Weights of a small GPT-style language model, trained from scratch on English Wikipedia.
Training: a variant of SOAP for these matrices, 4462 steps.
Each number is 128 + 32 x the weight over its row's rms, rounded and kept within 0 to 255. Layers, rows and columns count from 0. Numbers have three digits each. The size before them is the row's rms in percent of the matrix's.

# layer 3 MLP down (transposed), 640x160, rms 0.0884, rows 419-436, columns 0-79
093:092095137128108126182121109113157136148147139182125155066125095191107153103119110149115171057076096123145144099130188137084093103105159148087148093132133143131106139109135101109021141178142175125141177140105082180095141110119103087118126175
115:139128148140196174117111133141081152198091079155142172140067143155149145131207137125163112126168109151112136092105142156109138095147135116125165102129154100169099139092151159169092137124163162108154114114095136121128130110182139083141102108
106:234170137126124160165078108170097136121117154104080173122065140116112143097098136188125123118208120174152052096083127107084097163133166143115174133128117153103130138061125131124132083144114113125101162133107135122168144185140139095144138186
104:170128102169097115144134101101095099116107107132112090180105088087098097066132137125170174156156096156135102123098107084127155190135079176113120136103132113156180152163137164119122083169083102143144143102132134080108068114201158169192144166
099:034129086126182095061156129110124091171199124075094121133132095138104107138132126127121050208138121099128124125144151133157138096056133136112131160146115099124142170098140086098140134184082186094147101064110119144153077116049180114140141131
101:105151143148130137165157097074199142205119101118141123115153130101112120141089142192121134153139104081112136121133087175131124121141084106142200134131041081075162145152114152109026098135109184222134124136148151115115163104093157090070121174
106:124116096092140144137143166140124138101083165134200106148080072135121104157150192155069123131096147135171122104079137118182158081143115114143094153143118144216081147111088105157134100138098135129212134103143169115134104114156115128118118139
095:137104117138118055139193146140135106074112100164127155100111144151173155111123116115150097085145075108087129092116084140124149092107028142163165095078138100137137132119122159137046089156118169144139121121147147171126162136191146149156124082
106:179108130166107132157187145060087166158134130069159162140110135106081098140084122137131093131165126172080122133116135110230126086118071159081082187081106112172138174145122169131125079158116152190173099107133151132119158108122145090124149133
104:120155179128165088143139115135128123114173156134152122154147113108087173137126160155104145094141126103146085146148165170117124091112151089058114073110144122058137163126074188100119097138139151154140150148130114189166180129133076131122108105
098:122135154133080133135092139085186158144204133090112121188132152117102091137091100098132014157118172045127092142151112152118112140114142117128168104203188130114098085194075060117102118128141162126146104127118172174101109136083129120119133105
109:142115147085165151103096147130131137083133139166055148167146123144090130169120150131176110179120195122116138167150161130124136091123073070098122102081190140159045183097131119119061150126157157133145094150195111160117109139121108133058138164
101:108138142121124124128160092121155158144131042129094123075048147162118142127130172128102059115093128101147066098180155104113105148135140142130153192128139182136142176172107155158111147143133152136101147149123133098162147087085159108144148110
088:113103070084158081096090136107119159175154089162092086116118072153125075154132110137125140107065146155104144151128124140161197112173088119170082181080072116160130165144079125175092119144100166088184085160125101174145112041066126136128216111
107:185114090101097150125135130149100127161125126125169142139098108131059082117139191132188155101105089104189127102081165126160124134122128128199164149127166096110067116133162142131129201106167124159125117125109128106081163135063094120175163146
116:127094086169081122099106135191120106182112216148182115185114118154145153118133131136144135128085126126129095170111178088134098120150144154138184070146103110192128169091240107163128135105056137141112153090093122062079122074117102143136138141
100:161129149191154188124122160177151148138095138120204039137161078130109174096091145153228104132164097104145107078115142122120152152118147154076103120076125166125091158101111156126149130155162138114168147140157118090114135142146154114107152116
104:069143128115135154159104095169146138158084147116163136103156178143150120141111122135192089110185162113123117060087163095148124128064135129184094041104115115124067187137142122153117108149113115200040098084142099102109189107102149128146096134
# layer 3 MLP up, 640x160, rms 0.125, rows 420-436, columns 0-79
101:086066102141117172072183129115164144125166143109135084170111062166108161128126134100152122151074171162133091122123159110126134111196090099150074058173122129109095074141121115150147125166133108174132136121091163179120154048149077128105125144
103:054136145166085103129117076158169144120175169184159091193066103102143185109134127102104156092101118124115182156112144136157128140162142109131170104099138145076135115173105136153135112121131129198106106157133117113067075099145083166114191109
103:138068181169103160142105105135071100089096128141100158165174149117106126157164110118140180142161135190141124102142124125129173199094112124111112066103166141114120104148114118147107110104114184138089115174189105173166109077105160159089177077
106:176124131133127122151128104147108195111174115135146091148167106084129133112087124118121094131152107134124093175090135126111115090137160115215125132133168088152060116109123073090138185150131118115134073118144123216167101144184127159160159162
093:110084154091141024169107104116145109146190097171147152148113074119145108194122137163133093130193140185097153155123056151171162112077178134130088160123101135101103129155107169160143072089106163094137109117125132150092192159107133197106096089
100:177110131155190130076181106142109124063054134155130109131186160072097177152114113163120134125086171174101163117153127127119112174130155134091128128084082185183093082117125155137083078102115128145076124127095123106134105148138113083128143148
095:126083136162170152146110105116114119146111115118137131154160122112051178097103141109127072139105096185133154166152178152119170100122139105101117129088113176132124127175095147146132094132134109154121132181137116148119162116106155119110177128
103:154114118142127072145119138170207060092149156167130099099115083071118156129209103117132135116102111119161109111111178085097134169160145108138136058137095128119161150139085124189099145142110117118145097132163139154056102125074122153088103120
102:155170149125115132121123144136138088157105149115163094173098127183137136080100137132122143075075173143141149160092079127154177111180099150109106127161112091082149075092117135094149100123114143193109153136146114096146174149067119148084122082
097:142117138086145152129114114193141056155159137123119146160186098148102190108165142121066144136124129109148195143120164192103109119144139175059103174172098119117118135141111155100124104091087151142161158118130085175080101124138112113152184122
103:126117106149115090130154222102181062146113111167059131117165156089094160093096156154152148090170129064132131054126148117158135127154142095077108144153084113088128080086161106086135079128120150099087117140114067140094189141139103118147112129
096:124131100168116107152174088090154104178156177164128177160155083151139218169125083119099116125138112161167137129172137159131142094152165113092083088028131128079155152171111091165144074126094125187177074124138148098076098094121113146097117066
092:131130123148107160092173078125186115084159138131147078104106139159092105091151110093119134075144101136127082163130156182109109093130058135168102075147172184144116099081070139166139088094109137157116103147208111130131075165084124173122184175
105:133103098122095065134049123129152156130157177143176103120112149162145188150120119092150140148081152091094143098083112093167124147098066115107127085109184124103091121144096086151121124171140130127155193132154095070139086109102131132066153126
115:116106033162134091142103153145150120148190201131139119178120139150117093129165145081129165087085135118129151145073114092150111142131094102120075125145100139146116132119132139045116183121069112135148104102097151104117129098091070135087174086
103:119090115065172105192122156096151113122140125174155184131158166105161148118134099101147103133096098126113137080128082163161194093120178166126142074045127113118131160094118099107176105077161063138126153110163144112141109156139122144126095104
099:097098102175053152049123086130133128160183166130102151112127132125154119153101161135050089111107069100143123097097132113183152136126137153203112076115125120186148150088094147109187142145192097144083105142136106157155111182169136068159145097